Part of a small language model's weights: vocabulary 8192, RMSNorm before each block.
Each number is 128 + 24 x the weight over its row's rms, rounded and kept within 0 to 255. Layers, rows and columns count from 0. Numbers have three digits each. The size before them is the row's rms in percent of the matrix's.

# layer 3 MLP up, 2688x768, rms 0.185, rows 1426-1451, columns 512-639
092:116129159147155151173143128105102123123149126119112130186055110125125123170078111168139102147123120185126148096113106117159116133147133117111133159159138149104137153142123130158096135153144112148127092134065133146087106132111143152172121117100146145144127102089115163142147159096098085137127106122136123168081129151133152150154148153140098107067183110125110110171146167159127169109122
102:151126145109157186119131125090152150107147149131140166125104109116100141139116102167133112150108111169152110156059150138133077085071175150125155131112139140138102128143141101127131134069139146156114137097099130130123126116135146094118128137125161153105132133091132113126108085148141143125138143127164111153146135178093160151153089171156153105154102138100141116142147171100139148157127
097:130119146125142127126143171100100118178118187113128099131123087150109162173111107171144124133125136106122133159130132151137106176098138146134121178132151127159106105100129154109112111157136075124140122114091092148151092154108089098117099141122121110102141167120151144132175115153111140133161140142150149150101106101129142140142146137161136136168122145101106129143150088112146094154149
105:156127142104170159142169145158043107117138120122091123128131148125112113121123164120152151092172108126132117100079115121155114128128131099098140093119119145113133136125118153112111158160139140088100156120106124116104162128114147094128118153153104080144071133126113112123166146121133106134136149126092138199152125116113112100133151193144117122147139138141161103158113117152165138114167
145:102094079084123098125149128120176107125103121073124117133085112120114097112111112109130115158139143102120160159175109137115133120132173151095135106172147151131132124129110135098149092145169117084110133118078118132098160120160110181139146119167095150114094164116071080144166110148121060128122140113117128245107091138117100122141133103128112129133117115124136104130123130153122135119122
095:161177123121135144149112155103112139125124107123145132129128117126131141107127131139161106136180097068126115120137132072101125132136112136102139150158128162115100126147139129145124139138108112158137107148143145161156136116061148141098089147153112115132092107094122136106102096151118133163134152133146130154139114125092132084100135112097157181109120133105170128173117141142152135096135
104:164135142116133129121094184146161150081116145107114102098077088108121124124151158117098113131135155099138142127135149124142086134129086089090141118116135131127139133158126131115137149112150167138144122147144104093130113112144125152182128094148116123121135130141148151138188119154152076150134113123119117106118180133144120120128120127095154151139125144156124098109126150121124138112138
094:166106105128148101137125130139067101138159091164155141148105073149115100158116085107108120151084137118133135150148117159171108135117130152097124114142184156157139102163118141139143096158119136104167104077135146134128132130141084149137096139132104139097113139131135135092162129137111166122137128166129093132134151175140100130113177093103097163093111108120147132123139117142140115132112
094:176176091125110114083145092100168123127084116156118133119119133120093146107119092087112112141143130142133150110110119130149130118162112141092179129125142141102113102135077105128118171096119087163093118159127152150115116152140127103104126140135147084131137126140133122120117174141150183120125119175124144118108127162116148125121142142178101105068153141109154107092123124133128184124152
113:143138097125109155116182114135137172147147131165127134105181112098124094125115126097174121178186157095092094138131130153112155141120133126101108135144152088117094115198120116138134121116109125095108117109101111145154129157133095164085092161170108115144168119139160133132185156109109102139127105126101091116207095121119150107144156141149142067124127112128143122117161164097109123108140
097:086117127156137126095170132094166120158133090171130115159109131068161141110154095141088127106143183144084127143110158107126162118089137105131144094086142121122146155137131120092097106125097139118131135153138108122113129118108137093142126131148095090117093137095208136116117106119147124063138109142118140076133130136128131188122122097137099088160149109139140147135115152130115093103132
110:105102097103141098139127140114084089131108117157144135142094150168110159179123115163106167162148107168143121106130130119118123101170146120160132089141131169094128164132127126105141138142083129116192136105107087103123093143110170159125121115119142112145154117099138155130093108117104143125165153127162087132110112135076118170107111125133162129139127142125131128136128147128132146102106
101:092101106144139120087140122159146132130086194136152092109173133107118124159133118133150149092122097115155145148075125112155132133151113123137083116090147139115170104143110186189154134126140078110111144095134128153119100131117143101080124113137110147067121110149104125122101130165176124127120103135066144116151155138113169144100095118147185141105125084130138104107149093115138122118134
103:116160130159127162163115140156143134148101112117132143095132104123094104090135094131121127111085145147127161137143125164122159152126113151133104116155153077140055111083084109118135115174095111078150119111117120110119134135136116129175099057132101138145120090080102126136151122144065113119118144148150162140101149144085134095106152148146110133107165110096133158122136129117094123136126
099:125147087131137196110120099095115133106132150149156111111097138120106116140137191161106138166128152092134130162125124088156139146138100102155100095143114108141115112087113138116088122130102150136119113149115112106114132134170159124124109132144144142166108127097078103077153091124155131149134142122151133091149113114132155139139160120087109128135191141144099121173138121120135125134122
099:133122120133084116149119147117092165128122163128074137107104089116140095157133087093136119115138144157133120139156178092118100122129134146130107064087056128142117111098118136133116115153118129120139084120106117107171134153126150146156148133138107155115135168111163141125122126188142079161098113136095120142177137116134072104133123128176132133150145159122088134117121121135101148087139
095:155098117129106131153148144111128150124085130152123097127090123153111148147120114137135107130078172094155146176122114116170137150110115122154114105174140146148143134171149154143127130114144129172145134119159109121137109127117149162103075164145135146138127155077166130131094134120165166115114174119136113153119105100143126170113085121109119083131140139187114111120117099099138175132157
101:101122141087147093123114116101098118152141140147143145110100091106101170140124178094087102120090148147076089113119127143131096088096117130140125119136107181124109126137118142137112114113108171146146065140124101135145089132225132120133104138156095144104114111158114139111119109096161128120101121132127131130176144115123116101134133138097105120198107109122156125127185120136139129112120
098:117119149124137150167095130107128145149121091149123154128115129092112130178152119121147119130141086077116139146177085144120152098077127085131145113135149150115117137123123137119169093126139156161102099118091095108130103120100096144147123172114114129152109153141147101135141081156144141126116112106131148134142106133117124139068127116127098134152104133123135130169129132107114135118121
098:084115150092146142143091134080110127161136182136155139122145092134118121126149132153169143137158133164124127125126115131126126151109054136069126122146110146130122132121094122148144156150100135140119149091129163119151119107142093134129177104128110084144128156155167110158117128112118173094106132115139077151086113163115120117113131169128134123147127122130141112122167152085068124140178
102:123156095140082110108124147136132143118088141119122101115145094093094136145146104136143145147120145158122089101113131132150125125129111109118125129094119131143156090130120128127138109112118141142117157150172094108136092121123144158141122092123179119141150158156112146052137109117100123122146159172133135127086141114139149097103138146142171130138130148141054153129077126131104110093120
093:091114129083124097124116112137147099154163140158154126103131160143119153174078149111133133128115124127112119111155126125127150144102084147114119121114138135077136186124116128163149126129133148178136197152156127155142106175123113147170120141136136151116129156116100134152145109124130121159171109117118174106153095144106099152133091075115155153163151127121147106126125132137130125108082
092:099155124095127133132137102128126186143117178125114097103092124152137131104163124086131148142114098143163095158159170132153151129152133133115108126161137114061163123131152086140117123147136154107152139118141143134115121128097111173174104107165133144135138151156118148121127124135102115131139133122136104101135176114126092160130101163092104130168120128140107120121094092145151149156155
100:165139144149137151143142110130162106092102131141145142151100154105127115128154100116149148110105157147087117074110142134114134138100085119145134091137117147124144148170161127129145150156128127156105135113110144085103142147109139141160091167104112142184148132103120035152188113166100149098093145103107144099187121076155144102132137101136107116150133104136101106153107089090142152127110
106:114135128150117145112129085112159130156104143099144147102121070138155095131106128117149118120127077154135143107115106130149176094102153111121109116115156094117103129121069150120099121170162091066106132147113173170130113078158123127107084130132112191124152131167126104127141175131155148160123189137092146079141155102141193151126110119142139082123156110186123072093122151106147121099144
099:126076136141127106136099130143105081134093133083107149130112158125145097123151078126160101107112134180143123164130136121122113142139124134173173090145140087109127111136103130070120132120122117125107109117179098139138140143142129117109101129126164136183100120115131143111189169136133135138155096098104129148169118114140121134141086120133142080105120134123138075142142156101119149072137
# layer 3 MLP down (transposed), 2688x768, rms 0.0569, rows 1426-1450, columns 512-639
095:122126131100172096106103139153116123159155106072144156147128128112153114097132071177113118115072133166094157132139124108074125113160146116087163125127100099106135115149111120138150124151145129134092138110134131095164162125129163148091127135129162085163160097155115118154098131132108137132106082155171137095115122148132175103169154074139122159118147144152164180141096118133119123137131
105:136123142115104122123149122155136153121164111116166089140172127132109123138133124125137097116114120144123158153152109142139112112118179141148143166109103146107104131122113136162115163123158138112148078112101133130109135097166139096161092133131133155128126139128116105093116126117108115107114096091148081095103145120105166092143131102111130135151146095116163107128156119123128117149161
105:147139106146151149159089102124102131095107111135170116147107127136112141118143137167144103100141093122126129133124128091151160193133149138105127128135083118119130157129141124158113195126126128116145142128135151162103117135123161085168117176161137162129199112121137131131173097124141102129164159130144166136117131171159169120154136135118148162115122081184136119149143113139145126116131
100:182141142108146126135124120130134124123079142122150140121059177103183148099110113107129137100144093043144141117137148122142120107149129092154119127150100140085124083087163130145167128142120172106106143149171081149164126125179118094130127136145123128104084125134136118104078133170114094130156125127104129140129123119153147111116171126138142147098155136117128141131179141155156152131132
146:136163122101124133106117113138143110154146145093128154146144149147129134163094140141107124107127110137137140149165127126098076154135146139147183121119157103119176147127126135105156107085121139165108110131127114125116146087154151158143163124138166122161120121145104137174127168141141161134121153120134178122124128108096112113108116145061119134128130141113109066095129125145117115144103
095:146133099094108166134087116117117131077142092166130130109125118121104141173100105117131096100135130123120142117106137116129138160166175144076107154165127154093162139133147174159150093150101105135111162146140145134097113129121175156123156127152059122138101099128099110135128112148099144146137122163110120112147113136109122111141120130133111165155095112150124089146114113134146115148071
100:144152157099136117104123092111139164073110108151130120150092146103134100119139128129164108109129160104147159171105137087097131130132120126113118153103074114151128147103114140171156126117130135126138135140135130115093159111140169182154134136108091137124108167122157132106128177112115166152163124134150106112138154130150158133141140107121108136117123147158128137100134147146141132105100
096:161103107154153121154139120103105165184114159142116197104131094154141145113163134113091148126117114103154120160114172119143152130103126145114167088102115123132140086154136102097121100147101102104115178113075102133118122126144107107101107117125082153148122106162150127148124141121138151118131150166177135141138148131121124133150180123134104169104149172118144114115108125167124149145156
095:112119123109158103118138135090111103133094128126094143116138133129150098140119083115136156169111127111163123096093146172108099148096109128147180126134116125138138147119107133151141184136124140129128097123164126109157161118138189109146114140139096123119093124164085133158111163148174145164121132139127142076098113117126146141163117099150103131079149136157151151089115098142100140136130
108:128162151152133085163105158140112155113170157104123127106175132147116161131136076087138137120149135122128127124102126091078122153137104120135147128086130145095142123097093155166148132140138094148121101092200136121128124117170145123075105126133083137134108095170107118103114111159164134122148097075112130112128134106117136167117111106130115094142136085102147123155117097095150153168111
098:135141140121137143127128112109135137151110079108137081134126144137178137109098133124104139128141122118102126088080110144129135124163127137137109099155141102117097118122104150140172100096136148152144162102117121103161149152143119117214111089115192149141126120148146157107148099133130141101140151146125134110139129117166115113120099139125138122142122130145179134138090147125064097101139
098:112137129091152136105145091126129092143114137088156093076085115094133110092109143109158146150132180112108182089140168095123104094141082079145153092099094110135125104152101151093134141143179117135127133120116167125146117101157115153125131154144098129132127122111123161101115126121091119115135140089161114135116090127121089120075151138128123093117132102101117128115131129093116143120116
103:143117100104062138140158113127146157126094119091172141143119156103083155161151144152160144125075153125145111094101108127168143113094091137173099125103133113145107155079163116127098174124116098134168159113127152135130125125141147124141131152160163116109120139106149125109178135124107115102138111143120121148166119151149136122182123114103116130087091097067136099119158151141157084134113
098:129172122128137189087152099144126124169137097119109145150110109138091122111101132174112103100111110140123146122124130135142156118155100132130110200094084111121164130136121128114168126137136128117123136153111154157105090098146136126096123171082101137127126123125109135188166120107132105130152135120104127120149158130116159099078073139157129142086135124149085128132140132112115147165083
100:113141116117125202107104105141117160079122132133100164154103110152117141131083143176107124112118106144166155131132117063110144133133082141138125092139106108163168132092090137116143112104129186135135127151108096146176129097172141110133108122136133104138126090089081082120145143085118099126127098146120118116138151094113129129110159111145107110123164165145102115159120088131114120148132
093:157119135133145101148115135142107128140101135146102105171113109154147121147153097114094127122157132142111092145106118161093120175099140112112127078149129175145128164129135144120100124180123097114137123091156163123140113143116155088118136113156131149096127129122138131126124101135081097124114084101139129123143152128121177094121142085125112079180095181137107125127148122125099091149126
094:142143124117103110178185179112156161146129134160163150104107158136127170160146102161085149102095155137143123148060123156109142152143152149136128124139129131151117106114118126159166121090129107166141127123159088099121122140136098107108122099143146123149121107120114134145108148099182115093128152126088152191136109110132137144077102120129099115093122124088131111105100067153091183149094
108:094130084180139077126171144134117103109147134082119146140098132146110117147125119141126091065135112071119099152124123162117140094116156152158120098166141122119141142142117105120136131107150147099145125111134125106149145116131139134150173128136120167056093116130173084166127135108132116105152128164155104151168163133132180091112164120164084128132122104131136122133129113171107112107088
105:121109110150123095120122159140146151142149108089067169096164088110108138116157093112126134154160115142113145164137082123158125114149102099128132109126115137129092128118114113134119113098090162114093151137099163138119124122153142116130137135109148129124152099123143137110151127122109128120124168160140100125120117123137116067129203115105132134158155109125122126173159176133117130106142
098:121114111117121110106104137134146110099114122133161144080154097158099083137136139120080126113157140122114074122121121090145105172107118128121161124134108111142138083118082097124130132168142145148171128113164166114128101131128173150142110139119130110149153147121120097135084139151154148150114117099153126113132124112132142188113142116105111113107117147103097101123134136090134103161108
095:113129116146132149134147131145133145121113171070149130084164100119135175140111152134145182104124139123135096167161130094093139122116153076103115105119127144121137110150123137147124138138111113125107129096162123116138153167122115135137131157118127118176098103114103144115147142120106131118148074101142089119112118120126133127119163127128102125119126108140122120131139078116120164113099
099:102106127114130146110091129147130094136125097099134117133104141123084110127082134137105094139135128096108135171130152128093141115090137109142136135140136107117152130095122132133143100144146086141132131137159122107136143136098184154133164123143107133122107123068094139144119119075142093192132119165101144060104132148089137120104100136178156126151163152120142152145108114132115159112088
088:132114156116090136162108164103118118111160116145159123094087079148153102129097159092127136150131111113139127177135156100160189125141113145135125118184136137107122094144125112125172142127122124111128167107145092116122128109120157124101141120143110117133125142141131125124105072121108134112161131127152108134088093119165128128087123172146108137130133142113161157077169131091148100124159
100:096152112113128099097144149127122147174137107122118137103150167157131156144103106093127111142137154096115158148143124178110125136143144115149110160131157129133149116105111154113136052121142155119144096145114153126123123141148112107149103126159084126126110117108119106152140124107091139115109129140157117187152129114136112103149162109152113129156144129129110077147144130156110102110140
104:141143159130145143079128129136086165126131083140119115133129108119146163155141177137128127130148130202143095110159128158106128081123147138136142134151113128114080140150141120110108139099112143124146121141136124138153089119103114133141136096129086179096116151107080133137154200135094095179133146108156121119120129125103092099132137145144140117091160084094153111105084146155134146129102